From a checkpoint of a small transformer trained on Wikipedia: normalized queries and keys.
Each number is 50 + 15 x the weight over its row's rms, rounded and kept within 0 to 99. Layers, rows and columns count from 0. The size before them is the row's rms in percent of the matrix's.

# layer 2 MLP gate, 256x64, rms 0.212, rows 105-213, columns 0-63
104:44 42 39 44 47 49 40 77 53 49 64 60 46 25 23 36 41 27 62 26 45 51 66 47 85 66 64 57 41 40 72 54 63 43 51 34 38 70 29 46 51 45 67 54 68 53 36 16 89 52 51 71 47 35 64 54 71 64 37 43 70 36 53 46
098:43 52 56 49 45 56 49 37 78 57 98 47 37 53 51 48 75 62 42 52 71 74 69 65 78 44 28 52 46 46 62 70 61 48 51 32 33 38 43 57 30 76 16 57 63 51 23 53 63 65 56 66 53 46 56 64 26 40 59 56 49 44 57 29
099:45 27 62 40 55 62 47 52 39 16 86 20 59 29 68 36 24 33 51 44 30 76 39 78 18 51 35 52 69 26 55 51 49 54 47 45 46 56 46 46 56 54 39 43 51 33 35 46 51 51 45 51 13 46 51 41 48 52 49 57 41 21 37 62
099:43 44 69 48 83 50 47 51 76 49 77 39 48 23 37 27 42 68 45 64 47 43 49 35 51 23 42 47 62 53 52 47 71 67 48 49 32 59 57 30 45 44 37 72 48 25 19 43 27 44 62 32 42 42 37 41 31 60 82 19 48 41 62 56
108:61 45 51 51 32 64 58 48 16 44 53 32 49 40 62 33 59 45 51 50 36 38 48 88 73 55 74 34 32 66 80 62 45 64 48 57 37 37 61 92 46 54 55 58 18 31 41 29 51 73 58 45 55 71 59 54 44 45 64 72 63 39 48 46
094:73 64 64 68 61 57 51 37 69 40 42 31 42 57 50 40 69 67 51 51 50 53 54 48 52 77 00 60 52 54 59 51 30 52 53 59 31 69 53 37 36 71 40 52 69 32 23 57 46 58 36 59 57 61 31 40 21 40 41 67 51 49 48 88
096:42 62 54 23 61 58 70 41 44 41 50 34 52 88 65 75 26 28 63 57 67 63 57 42 59 60 66 44 28 40 41 50 61 55 22 20 56 41 49 60 43 23 44 41 63 47 42 45 55 41 52 29 48 53 88 59 45 54 34 52 62 56 54 13
098:29 36 36 33 65 61 24 63 52 30 33 52 38 32 33 48 46 49 59 28 64 38 58 64 38 48 50 76 51 25 34 39 56 47 62 45 34 70 63 67 64 60 55 38 45 19 45 60 81 59 48 53 67 55 53 66 47 25 27 52 12 63 44 68
102:53 51 43 46 53 61 31 42 57 44 21 39 36 30 44 46 45 44 54 79 14 22 64 39 53 43 27 73 77 56 72 37 51 41 78 53 56 44 69 65 67 39 56 39 62 32 25 46 29 52 28 51 50 62 31 48 38 70 60 39 60 61 27 51
102:42 47 64 35 28 63 59 68 59 56 47 42 41 83 33 52 39 58 43 22 67 25 42 82 30 53 45 49 49 70 45 45 63 53 75 46 40 33 60 38 48 81 69 49 24 57 24 68 56 33 59 46 61 46 31 51 61 69 22 39 56 64 61 39
110:48 39 42 21 52 49 20 55 61 45 48 53 48 60 67 50 61 36 19 37 63 32 49 72 53 55 53 76 72 87 43 59 20 49 76 34 32 51 52 72 61 34 62 12 38 66 46 57 43 54 61 43 32 36 48 49 52 60 46 23 48 44 43 45
097:25 56 22 31 45 60 57 56 41 48 27 39 41 65 13 35 71 52 41 21 68 38 45 82 55 74 54 54 46 33 68 60 37 53 60 65 38 52 42 72 50 87 60 42 61 59 55 39 58 38 39 50 49 55 52 43 40 27 25 57 35 64 40 66
096:61 68 47 40 65 53 00 52 47 72 27 45 46 50 54 67 38 41 47 68 39 56 82 08 48 74 58 64 71 54 45 44 77 55 38 46 65 55 42 40 61 35 50 65 70 47 43 47 44 22 33 45 52 63 44 51 68 59 36 54 45 55 51 36
088:16 46 56 44 61 71 67 53 42 37 65 44 36 59 65 48 29 39 67 46 47 51 36 68 89 61 55 62 49 32 58 48 39 53 46 63 26 64 38 46 46 53 64 16 64 53 78 45 62 24 40 63 53 58 65 62 62 81 21 27 48 53 41 44
094:41 50 42 35 53 35 42 64 21 53 78 56 53 36 35 53 43 62 49 41 59 43 56 54 77 65 55 69 57 27 63 68 48 38 55 52 34 47 23 66 86 47 66 36 67 75 37 40 72 63 69 47 39 32 62 35 82 46 65 68 69 49 32 50
105:60 06 36 53 51 65 51 53 41 43 60 73 50 63 55 43 41 30 32 59 34 45 61 41 65 68 62 88 79 47 41 49 24 21 54 42 62 24 43 58 59 53 42 76 52 49 43 55 27 48 27 41 32 58 56 53 46 75 50 59 58 70 31 49
097:50 47 60 72 53 64 63 29 42 57 33 39 34 83 48 47 37 32 33 61 41 19 57 47 70 50 50 32 41 56 42 58 58 37 45 32 69 21 65 39 47 35 59 71 48 18 41 72 79 45 42 48 44 48 45 75 47 69 59 63 62 44 62 17
107:60 51 60 44 62 37 57 48 43 45 39 56 54 41 60 42 34 24 52 61 79 51 54 53 57 28 43 67 47 65 47 41 49 55 41 81 34 31 55 46 27 30 57 40 56 37 64 55 54 69 43 28 51 65 40 50 18 50 87 79 90 80 54 56
102:23 56 53 49 42 54 41 58 53 51 64 57 53 50 38 62 46 42 44 52 57 51 53 40 50 73 42 38 52 63 35 67 13 24 77 57 40 24 47 47 53 59 49 73 77 52 35 34 36 59 46 43 37 32 33 60 22 24 71 62 45 88 80 59
095:32 21 37 65 29 41 50 41 50 41 51 38 53 83 29 48 57 50 59 43 70 52 64 52 41 52 58 55 48 27 43 74 69 43 62 41 41 53 30 48 63 35 53 26 66 32 76 60 50 28 67 54 59 31 74 16 30 64 53 41 83 38 54 49
094:50 49 34 50 70 49 46 65 49 39 71 51 67 28 42 70 61 50 65 42 56 46 51 34 41 55 21 49 38 62 39 35 57 68 46 72 57 53 81 60 30 41 42 56 67 72 49 53 67 50 72 99 42 28 57 59 64 50 58 62 43 49 87 58
093:44 17 40 40 69 50 66 51 61 37 69 40 57 49 58 65 65 44 49 88 62 54 54 32 47 27 68 36 64 42 43 47 59 64 55 27 43 68 45 35 38 75 28 66 69 68 56 65 32 27 35 60 61 56 26 53 46 66 59 42 55 68 77 73
108:64 41 69 51 62 51 45 33 52 62 19 63 36 52 43 13 79 48 33 54 60 45 62 51 80 70 38 49 68 35 56 51 44 17 51 40 45 31 42 58 73 20 25 64 58 49 52 34 76 46 63 55 40 67 65 54 42 36 35 70 49 44 44 67
101:37 66 63 28 65 50 41 37 62 45 65 31 49 62 69 60 50 65 63 47 46 76 38 50 40 76 41 28 38 85 63 58 61 60 63 44 21 53 64 43 58 48 45 49 58 53 44 12 60 66 52 21 61 51 63 71 35 48 76 23 31 41 45 59
089:55 65 43 35 53 52 54 63 37 35 35 55 38 46 44 24 58 66 29 50 32 52 40 41 51 70 46 28 47 57 76 64 46 55 58 39 42 90 32 45 57 28 46 89 55 51 63 14 69 48 46 25 41 66 56 39 62 52 59 45 56 43 18 29
093:72 13 52 85 55 64 56 19 36 28 41 74 47 56 42 76 39 52 59 54 40 41 41 55 38 56 46 53 61 25 62 59 92 69 65 37 64 33 59 62 62 53 39 34 59 65 23 66 55 39 51 52 66 53 46 61 52 38 50 50 56 47 28 50
100:53 59 90 60 61 39 40 28 39 40 42 50 63 49 36 63 61 40 21 52 36 39 52 43 73 39 40 77 67 26 41 46 53 27 50 65 33 31 40 77 53 64 52 65 55 45 33 55 75 31 60 45 29 40 51 35 38 66 52 51 79 77 40 39
101:55 66 57 52 33 53 51 60 41 28 39 60 54 72 68 69 52 49 42 56 51 57 66 30 59 42 36 53 63 90 64 50 48 40 52 69 46 44 53 61 33 42 69 67 81 34 41 79 85 45 49 53 33 51 37 59 25 51 61 74 75 18 55 52
108:74 37 69 34 32 58 51 74 53 36 44 44 29 76 51 26 48 58 63 52 86 44 59 73 72 44 62 51 74 30 55 35 45 46 68 29 43 30 40 46 54 53 65 46 64 57 68 54 74 40 54 55 39 55 73 27 63 58 56 37 19 46 66 33
099:59 69 40 69 52 40 55 79 53 73 25 84 43 52 51 63 54 69 43 79 75 32 62 33 16 49 41 55 48 40 63 60 43 55 47 16 58 27 56 50 67 49 38 47 45 44 15 52 28 32 57 49 48 69 50 43 34 54 62 45 52 60 44 34
094:49 45 36 50 50 26 57 32 39 55 39 32 25 29 58 35 38 47 62 46 34 28 66 53 53 36 54 46 39 47 56 33 60 68 37 09 71 83 47 42 40 50 39 44 56 34 61 31 10 75 35 63 55 38 59 34 49 58 38 31 58 62 73 56
089:57 52 76 67 58 58 86 51 48 19 40 47 60 31 32 44 72 68 50 47 30 29 44 52 50 65 64 49 17 51 59 59 72 73 50 60 54 38 49 67 48 27 49 63 39 38 50 38 57 41 42 58 89 49 63 22 39 61 58 58 57 30 31 48
109:55 51 37 43 48 49 67 45 46 47 50 34 46 45 55 16 32 42 50 60 41 50 19 44 63 61 59 57 42 44 71 64 43 59 52 32 45 51 54 80 22 99 34 53 68 54 55 27 30 88 30 59 44 37 40 45 54 40 44 66 49 60 41 36
097:67 94 41 35 69 56 54 56 35 50 53 61 61 44 57 58 54 48 63 32 70 33 51 57 47 73 62 48 59 47 39 70 72 72 18 55 53 42 59 38 49 34 62 46 39 25 46 33 51 63 56 59 79 72 55 32 53 81 70 36 43 32 40 28
098:52 12 66 42 48 53 54 60 44 64 71 29 49 58 39 52 33 62 46 52 41 40 32 46 65 59 46 41 41 60 60 64 60 37 64 44 75 21 75 70 64 50 67 57 32 52 19 31 49 51 30 34 59 78 30 51 71 25 66 75 53 52 33 52
098:89 31 66 41 60 44 37 42 78 38 38 47 64 71 53 50 66 37 30 58 53 54 38 65 45 54 36 48 38 59 35 57 59 63 55 42 21 65 42 52 46 45 28 74 28 63 67 71 69 41 63 59 78 55 88 48 37 45 40 62 51 76 58 54
112:42 41 60 36 62 59 23 42 65 61 83 40 49 23 33 51 51 49 46 75 48 54 25 53 32 66 50 67 65 55 62 54 58 42 29 62 78 48 61 32 45 68 59 56 58 35 34 27 35 38 30 51 34 35 41 28 73 89 56 39 47 63 58 50
111:50 37 50 39 61 46 83 60 45 44 56 46 49 58 32 35 56 38 62 85 49 52 27 46 47 55 19 50 38 36 36 44 51 62 55 38 49 59 54 43 49 31 71 38 33 16 91 62 59 33 33 67 70 36 61 84 49 57 65 62 48 46 72 51
098:39 28 43 32 36 34 24 64 37 68 42 39 46 61 53 43 41 61 61 50 37 27 40 53 67 49 58 51 31 44 31 39 45 83 56 51 39 41 66 64 48 59 70 66 22 66 22 29 60 72 28 44 65 81 54 53 35 59 16 51 55 40 58 52
104:45 54 28 40 54 17 50 46 35 53 51 47 39 51 67 15 40 38 64 31 66 68 34 68 55 39 60 68 73 55 53 65 43 51 31 29 52 54 69 39 42 76 51 49 20 58 75 45 43 60 28 51 64 63 58 58 66 86 57 44 41 33 65 69
110:37 52 67 77 34 68 69 60 22 50 65 56 52 54 36 45 39 67 51 48 63 85 74 58 75 56 51 59 30 33 70 35 61 33 50 62 35 35 74 67 53 42 41 53 57 57 57 53 55 59 44 43 52 57 45 41 69 99 62 41 75 69 49 50
093:40 51 45 46 42 33 41 45 64 91 40 56 47 64 78 27 48 51 43 47 38 77 50 65 31 41 51 68 72 51 76 40 52 37 54 59 19 29 53 20 27 65 31 41 46 67 41 46 32 42 58 63 32 37 39 71 50 54 70 57 32 39 65 64
111:54 60 32 33 59 15 33 35 59 65 48 56 53 51 38 10 54 52 73 58 57 34 61 51 52 46 51 62 55 41 66 41 19 71 69 51 71 51 36 55 63 47 43 11 80 62 53 71 52 43 69 51 40 25 49 44 80 48 38 57 50 40 54 61
106:68 53 44 44 40 50 50 76 20 27 47 50 43 36 37 39 24 63 50 37 39 38 47 56 44 48 24 46 24 81 65 52 54 67 63 59 42 56 50 42 49 40 66 24 42 63 43 16 65 44 75 56 56 81 47 52 40 34 43 38 64 55 64 84
108:49 50 44 43 46 53 37 40 37 44 85 43 57 79 74 67 44 43 42 59 62 61 64 45 69 36 19 67 70 48 40 27 53 57 47 69 59 68 78 69 41 50 63 31 43 92 48 65 50 43 50 33 46 59 41 58 76 56 25 51 70 42 49 65
103:49 60 33 59 42 40 15 43 62 42 52 54 54 70 71 62 61 52 45 53 29 72 56 46 60 37 62 71 60 46 61 67 51 50 23 28 73 46 59 66 68 76 35 48 45 81 40 77 32 74 51 28 38 32 41 48 48 47 74 76 38 34 48 55
097:66 58 55 76 78 68 26 45 61 28 30 48 32 52 34 42 54 59 63 28 61 56 61 00 39 59 30 32 45 65 25 37 58 43 50 46 63 50 30 37 35 35 48 49 41 58 47 66 49 40 51 42 55 54 31 53 31 57 21 54 71 38 50 47
102:61 63 25 57 26 64 35 49 45 57 40 62 58 52 73 53 46 59 70 80 39 61 65 52 38 53 25 60 72 38 46 58 22 11 56 53 55 64 41 48 48 71 24 59 80 50 60 51 60 53 59 33 62 47 32 32 63 38 15 43 59 53 32 55
090:52 32 52 58 51 35 64 54 34 42 29 43 34 50 52 53 63 71 57 47 59 62 43 49 31 41 58 61 51 61 40 06 33 50 54 39 67 69 55 49 66 26 43 19 30 00 54 70 53 41 41 51 47 63 43 64 61 56 42 43 47 45 61 50
107:37 63 31 43 36 47 38 42 59 40 33 47 70 54 43 40 67 52 34 40 75 70 64 57 46 48 20 61 82 47 81 56 26 53 56 49 33 36 82 23 55 63 61 54 64 53 37 51 56 45 52 46 68 57 58 42 21 41 27 55 58 57 55 88
103:41 67 56 44 42 37 49 75 27 35 28 73 35 49 44 53 34 56 40 44 56 29 44 63 77 43 51 42 68 56 48 36 67 66 58 39 59 49 50 57 52 52 80 10 65 64 56 66 89 47 60 48 53 34 67 56 60 30 29 59 44 59 82 38
109:40 45 53 48 80 55 36 52 57 62 56 46 44 25 43 29 58 70 53 87 23 61 39 45 63 24 60 54 68 48 80 53 67 58 33 66 36 42 54 53 54 70 69 64 60 49 03 53 68 33 31 43 52 47 35 47 50 35 57 54 43 71 50 38
094:45 77 39 63 21 33 42 43 59 38 44 58 43 23 26 32 52 39 45 73 71 52 77 67 69 46 48 66 50 64 57 24 42 35 70 65 55 51 63 55 49 39 54 45 50 66 59 63 39 57 44 29 49 70 56 34 36 36 56 90 69 32 30 57
093:49 37 46 52 49 65 74 34 54 38 55 23 42 30 43 59 50 22 47 50 58 51 27 47 61 69 42 53 27 45 49 43 49 78 51 57 51 37 43 46 52 36 99 45 39 56 74 21 14 60 66 45 33 59 40 41 44 38 61 60 55 69 66 61
100:45 47 80 72 47 50 19 50 43 59 62 58 18 40 62 47 70 46 55 65 36 44 55 26 28 33 58 62 42 78 53 53 59 67 47 67 79 71 64 45 61 60 48 61 43 60 23 47 39 49 39 29 69 67 71 24 68 60 56 52 55 27 39 56
099:48 49 63 76 38 61 67 70 70 65 34 72 42 67 41 43 52 51 31 30 65 59 49 60 57 56 39 77 35 50 29 63 72 78 70 48 50 23 66 44 56 57 47 27 34 53 38 38 44 48 52 27 39 54 61 55 41 69 52 38 78 15 63 68
100:72 40 62 50 43 39 46 45 73 21 44 37 55 61 90 35 67 35 71 39 61 45 57 43 79 52 55 42 56 38 60 26 48 64 61 50 51 14 63 43 65 33 53 52 65 22 63 77 39 61 67 43 54 73 58 63 62 70 51 59 57 34 46 38
088:36 27 39 69 39 59 33 80 70 82 72 76 41 42 49 36 59 32 56 50 63 52 55 48 61 53 54 57 49 47 67 60 40 41 46 31 55 54 45 58 52 41 67 48 66 53 35 55 57 51 43 70 41 43 80 61 67 78 52 26 94 75 60 62
117:67 50 42 31 59 56 55 59 36 57 42 57 54 56 80 58 66 45 34 43 37 62 38 38 56 47 52 36 45 56 33 56 67 40 22 37 50 30 61 48 47 30 45 41 44 24 25 21 54 66 61 49 31 08 67 23 48 46 66 62 33 31 17 52
099:64 34 54 62 66 39 23 33 42 34 39 31 76 57 44 64 66 63 40 49 63 65 37 34 24 51 45 73 47 54 60 60 56 52 64 46 65 41 39 49 42 46 44 67 62 36 37 45 86 24 42 33 49 57 45 42 74 59 13 77 41 74 40 34
106:60 39 68 56 41 55 47 39 43 73 61 32 47 43 29 67 45 48 31 45 54 28 53 36 65 57 44 42 49 68 81 34 68 38 66 50 38 11 41 31 26 35 76 64 48 35 25 64 79 29 60 58 58 62 65 48 57 41 35 77 45 49 64 55
102:54 33 57 44 57 72 05 44 55 54 62 52 72 55 55 50 59 46 33 45 48 37 59 59 51 12 42 61 48 42 35 55 45 16 46 57 43 66 35 60 44 77 44 35 41 74 50 35 74 52 54 31 29 39 38 48 56 86 40 71 67 36 55 64
091:77 56 51 55 53 49 65 77 58 36 43 46 33 40 66 53 47 26 71 54 44 51 43 71 35 60 72 55 49 60 46 38 33 69 35 31 61 65 43 51 24 39 71 66 42 57 48 24 29 34 56 34 43 73 65 49 79 44 26 32 50 18 30 38
120:49 63 45 47 77 53 61 71 68 29 60 41 59 43 62 53 71 68 46 17 51 32 82 47 50 52 23 43 34 44 29 52 42 81 49 52 37 23 62 55 58 40 39 61 45 53 50 44 94 34 55 48 65 39 75 62 43 57 44 37 63 58 29 41
116:52 54 32 60 58 62 65 40 62 63 57 70 23 19 42 46 47 55 20 65 33 74 63 43 39 64 66 50 68 49 46 44 34 39 67 30 50 61 62 32 31 58 48 49 42 47 51 76 42 53 37 38 80 51 56 44 43 75 29 68 45 76 79 71
095:40 40 23 52 51 71 53 38 49 39 56 24 18 46 77 60 35 78 57 11 38 46 57 24 09 50 47 48 36 54 34 39 64 62 43 40 53 58 51 47 53 60 39 44 57 54 41 33 52 32 49 35 38 38 58 68 56 63 65 59 67 48 16 49
113:37 63 61 70 63 46 42 54 50 31 45 62 59 84 65 61 53 57 32 42 47 36 88 43 67 46 39 81 61 61 55 51 44 27 65 47 72 43 49 71 53 51 35 63 62 63 31 75 73 75 61 63 61 24 44 37 25 63 51 32 67 47 48 58
103:68 59 49 30 26 36 79 62 65 51 74 43 35 49 40 26 40 57 17 42 51 65 32 35 80 53 36 31 79 48 34 59 65 49 33 36 50 59 41 58 39 28 45 67 43 48 42 41 49 46 50 79 39 48 75 53 31 62 51 32 35 27 50 42
104:28 78 15 46 72 50 37 50 62 29 52 39 29 39 62 29 50 33 57 14 48 57 76 52 26 47 67 29 47 67 58 42 49 50 43 59 52 44 38 46 54 55 30 39 53 46 57 47 39 75 60 77 52 68 90 59 40 59 59 39 40 39 43 58
093:40 30 52 26 43 30 62 37 44 36 24 28 57 72 47 52 57 56 56 49 55 55 44 63 42 48 33 41 54 56 68 28 49 67 42 41 31 59 50 43 10 59 48 56 48 51 66 35 55 47 41 55 40 57 90 39 58 74 13 54 36 14 65 45
097:83 52 28 63 50 27 39 38 69 64 72 67 79 45 58 61 39 44 57 34 37 54 34 53 27 68 58 57 81 53 17 34 41 36 40 48 72 42 30 44 41 62 52 41 41 52 55 30 48 59 22 50 53 57 12 53 53 66 51 62 45 60 63 49
088:47 72 55 58 71 27 41 62 56 50 55 89 37 57 68 42 50 64 65 20 50 28 67 33 67 47 36 38 56 74 46 62 50 39 55 60 43 65 60 41 67 12 59 83 53 62 42 61 28 57 52 38 67 54 49 40 37 42 53 31 38 47 32 71
107:59 70 38 61 28 30 45 40 42 42 45 72 67 75 58 42 57 58 45 50 69 75 61 70 33 48 45 64 45 52 54 34 45 68 62 54 42 56 57 72 65 57 57 19 56 78 52 82 76 75 20 48 49 62 86 53 59 50 38 58 63 42 51 56
096:65 42 26 60 42 69 51 65 49 63 58 50 62 32 50 44 27 55 37 58 51 74 39 40 48 34 58 42 83 43 42 52 66 14 46 43 48 34 47 80 41 49 65 51 38 61 50 75 65 42 55 58 65 54 56 02 76 76 46 53 33 37 64 55
104:68 60 29 47 46 45 61 74 38 61 72 52 39 48 55 58 49 86 36 51 12 71 82 57 46 49 51 44 11 49 49 55 54 57 79 65 50 34 62 38 49 36 63 38 53 53 59 37 46 53 50 58 57 46 81 40 62 52 76 33 42 35 63 26
112:59 53 55 52 74 31 32 52 45 45 40 58 63 51 58 49 53 44 02 44 61 49 36 25 30 42 47 83 58 36 49 59 41 40 58 45 36 62 57 38 62 61 80 43 30 49 44 47 57 63 18 13 57 38 59 25 31 39 53 41 52 46 31 71
099:65 51 44 27 34 58 62 64 53 58 38 74 60 54 60 62 74 49 78 38 61 52 34 35 64 82 37 31 54 38 39 23 22 55 60 67 35 49 50 47 43 45 59 16 43 30 68 55 72 72 77 51 55 51 44 53 54 72 66 62 69 47 45 68
111:37 52 27 60 36 32 55 45 68 63 55 47 34 87 44 32 45 51 53 64 71 40 54 37 35 38 58 44 29 41 46 52 77 54 58 31 40 36 62 52 37 40 48 75 76 50 72 53 40 75 62 49 91 55 27 42 23 55 42 65 56 64 52 72
107:40 36 47 31 52 52 47 47 31 48 32 50 77 59 47 72 41 41 25 61 68 95 57 48 47 62 56 59 67 58 56 68 33 60 61 54 51 31 55 34 52 52 34 03 56 58 69 57 55 34 18 55 32 28 38 51 58 64 56 64 51 65 37 51
104:62 56 44 54 63 73 49 35 76 44 52 61 47 53 49 41 41 57 55 36 66 44 53 46 55 63 19 25 16 54 48 53 48 88 36 58 54 28 52 81 54 49 57 52 33 30 51 24 57 65 53 50 63 72 64 65 21 67 37 76 47 53 29 34
099:72 71 35 61 33 53 48 50 47 62 45 70 42 41 77 40 72 62 47 49 48 68 58 51 48 70 72 15 42 50 81 35 47 47 25 40 50 67 35 57 41 64 50 71 49 49 27 47 69 40 23 47 78 66 25 42 55 49 36 43 39 36 73 67
102:64 55 38 30 31 46 76 63 55 61 28 42 58 75 28 54 75 75 33 31 82 54 57 39 52 35 32 57 44 47 36 55 67 48 75 52 58 52 86 76 42 34 56 57 38 47 59 54 43 35 43 83 40 63 65 34 33 65 55 53 47 57 38 47
104:61 26 29 51 51 35 26 38 43 46 36 43 56 55 58 42 47 47 49 49 51 41 61 67 38 46 58 52 26 53 40 54 67 19 54 44 51 16 46 53 63 64 82 35 55 64 37 68 98 88 63 52 50 51 31 49 56 58 41 63 49 28 27 47
102:28 23 30 46 65 41 71 40 44 31 43 61 25 62 86 46 59 50 41 57 59 57 61 43 35 41 48 56 43 36 55 44 29 21 52 67 74 26 41 43 79 54 51 47 36 59 38 65 32 42 49 44 49 51 18 33 61 56 72 61 35 18 45 48
110:76 84 50 69 48 59 52 55 49 26 43 62 63 67 64 52 34 33 28 87 23 44 35 42 56 78 57 52 24 56 68 30 46 52 34 51 54 24 50 52 61 49 39 41 53 32 43 54 81 39 39 58 74 51 63 36 61 38 61 64 49 57 36 64
113:48 60 39 88 47 44 30 65 58 54 64 61 51 48 50 66 70 82 50 17 59 55 43 72 36 45 43 41 67 64 76 49 60 54 74 41 29 59 32 58 46 40 55 68 34 50 39 45 60 60 43 46 32 16 32 51 48 36 66 51 80 72 65 42
098:54 43 45 40 40 31 74 44 54 29 24 55 46 64 56 32 56 41 46 73 66 60 55 40 81 47 44 36 23 37 56 44 44 54 39 39 56 71 46 49 68 49 72 60 79 40 59 44 49 46 94 58 54 54 81 48 65 62 40 35 39 72 36 79
110:39 38 38 56 54 58 41 61 70 40 61 35 35 20 44 18 39 98 54 42 40 55 48 43 46 22 57 50 50 42 35 68 23 40 57 44 41 49 45 32 60 51 67 42 50 36 53 56 20 40 36 30 30 56 35 42 63 41 86 44 48 46 73 46
106:60 30 31 72 37 52 63 80 81 68 69 54 36 42 57 35 64 44 54 34 35 49 67 48 47 30 58 44 37 59 33 45 35 38 34 45 52 52 30 57 25 36 41 36 43 38 67 68 34 59 54 57 94 42 48 45 33 62 86 67 56 52 44 55
096:36 46 38 53 62 29 81 36 72 30 58 74 48 88 76 43 49 43 51 40 39 33 28 48 39 38 72 57 57 67 28 59 69 56 36 39 43 48 37 45 59 48 70 61 45 41 52 41 75 46 59 57 59 28 28 29 47 48 59 41 28 25 26 52
100:47 50 37 42 51 69 60 39 61 59 51 22 44 58 56 50 70 53 37 40 34 70 24 36 61 44 54 09 13 85 40 32 36 47 62 42 40 49 51 47 19 37 66 53 39 52 49 16 72 51 45 69 63 47 47 69 43 53 35 56 40 50 33 44
100:41 67 45 52 35 57 32 55 39 53 68 31 55 61 48 35 40 41 46 36 89 50 48 42 46 44 59 63 51 51 27 64 49 41 83 56 63 44 25 69 72 55 59 69 38 69 23 62 47 22 76 67 29 53 54 53 39 34 79 68 72 39 47 49
101:44 44 48 44 71 58 56 34 59 80 54 37 29 40 46 67 44 41 68 34 65 61 67 30 29 58 71 20 31 50 57 59 54 58 55 63 65 10 27 48 54 51 35 64 51 35 38 56 65 76 55 41 52 47 58 50 37 39 70 45 72 34 23 25
100:39 60 45 73 13 54 59 48 35 54 33 38 49 45 27 50 55 75 60 61 53 66 47 56 44 45 41 39 42 31 23 56 61 70 62 38 58 47 83 56 53 82 68 36 46 50 37 66 50 81 68 53 50 31 40 58 45 25 41 55 63 10 47 63
097:36 45 38 32 52 44 81 63 51 32 73 45 36 56 58 37 27 52 75 53 51 60 51 50 43 74 43 57 52 82 56 27 64 35 65 64 63 52 60 46 45 24 45 36 70 99 62 30 48 49 42 56 42 22 38 59 69 53 56 54 59 66 61 46
093:51 62 37 62 68 43 83 51 69 33 37 34 54 74 77 53 74 71 50 61 35 46 27 46 48 26 35 27 53 48 77 47 57 62 29 59 67 50 40 57 48 34 38 40 32 61 49 51 75 36 36 53 55 24 47 37 61 40 66 21 56 31 70 48
098:50 59 85 77 48 38 47 27 58 79 63 44 51 49 61 39 44 63 37 45 70 55 73 62 46 55 69 58 59 69 73 46 25 43 54 62 49 44 70 57 48 52 16 54 31 75 40 19 38 25 38 38 65 66 44 46 54 66 26 51 59 61 62 41
101:36 65 45 58 61 56 51 43 38 57 50 52 62 47 58 43 71 44 11 63 54 41 52 65 54 67 37 71 29 42 51 41 06 48 53 29 78 48 79 57 54 70 64 63 66 25 44 52 40 40 23 57 68 59 38 48 66 57 52 42 54 74 59 81
098:58 41 36 36 31 46 53 41 01 37 33 54 53 52 60 50 58 62 45 40 86 51 72 60 56 34 24 71 81 39 45 44 51 40 47 37 49 50 24 39 54 46 67 45 52 22 60 70 40 59 36 58 43 41 75 61 37 48 66 43 43 59 31 74
102:46 60 51 21 51 39 76 54 54 46 26 53 31 52 44 44 43 57 64 44 51 48 38 60 50 48 42 74 43 56 17 01 36 48 67 52 36 59 85 53 39 44 46 35 63 34 48 54 47 80 45 34 69 58 45 40 62 23 24 73 47 61 54 60
098:44 52 41 55 37 43 55 48 33 33 42 35 32 49 16 51 60 60 53 72 65 42 28 65 70 47 46 40 63 58 57 43 47 61 46 52 40 43 58 82 63 44 91 29 47 32 52 52 54 39 03 59 66 88 60 45 46 44 32 56 33 51 53 52
102:49 30 24 49 43 60 42 32 26 47 53 23 64 59 39 26 55 49 44 62 47 34 39 40 50 27 41 19 67 37 54 48 61 17 33 45 62 62 11 59 53 25 56 68 36 62 37 74 40 35 63 43 54 68 50 36 68 57 45 35 44 45 39 30
104:91 59 47 37 41 71 51 60 40 17 58 75 44 55 41 38 45 51 53 78 44 54 63 52 45 67 66 37 50 30 54 56 36 73 51 40 41 29 50 49 54 53 59 44 31 35 66 41 33 52 73 59 43 74 72 33 52 44 46 47 52 03 71 40
095:35 39 48 28 57 40 84 37 44 29 37 29 29 55 42 50 48 39 43 37 61 35 61 37 65 38 46 54 38 55 67 19 25 48 59 55 41 54 57 80 22 22 38 77 58 57 44 54 26 44 32 45 61 47 61 61 23 69 48 40 75 45 54 33
093:42 42 40 38 48 47 31 27 52 49 58 42 40 45 75 60 50 65 44 50 42 82 68 38 77 26 71 62 58 51 54 55 51 45 64 59 36 56 59 64 49 88 10 82 50 38 31 38 30 58 30 23 60 62 65 45 54 61 57 54 69 51 58 58
092:49 52 33 81 32 69 46 45 51 51 40 80 51 62 21 46 30 40 31 51 41 79 68 34 46 54 61 68 69 65 25 59 28 27 44 44 56 54 31 62 51 43 28 52 30 30 42 50 64 55 42 60 51 55 40 11 54 54 53 37 64 31 36 68
101:62 59 81 75 63 55 30 58 55 48 30 20 51 59 39 55 45 56 50 60 45 23 46 44 37 28 67 27 66 48 33 45 54 63 46 57 58 58 74 88 42 43 36 34 41 69 71 46 30 50 59 45 66 51 80 66 43 43 33 51 52 44 50 85
105:37 55 38 18 28 82 72 49 70 63 47 68 32 29 54 68 52 63 49 20 39 68 48 57 50 63 59 29 37 48 27 37 62 79 53 86 46 27 53 63 65 42 44 51 47 52 46 36 27 37 54 45 60 50 37 61 33 40 62 44 54 53 62 72
110:38 44 53 59 43 24 45 47 34 55 48 46 33 49 28 22 46 68 41 47 76 39 26 47 44 22 76 59 52 65 79 19 59 66 54 62 54 49 52 64 37 56 77 53 52 55 45 28 19 37 55 42 39 64 54 60 67 23 40 51 53 62 79 62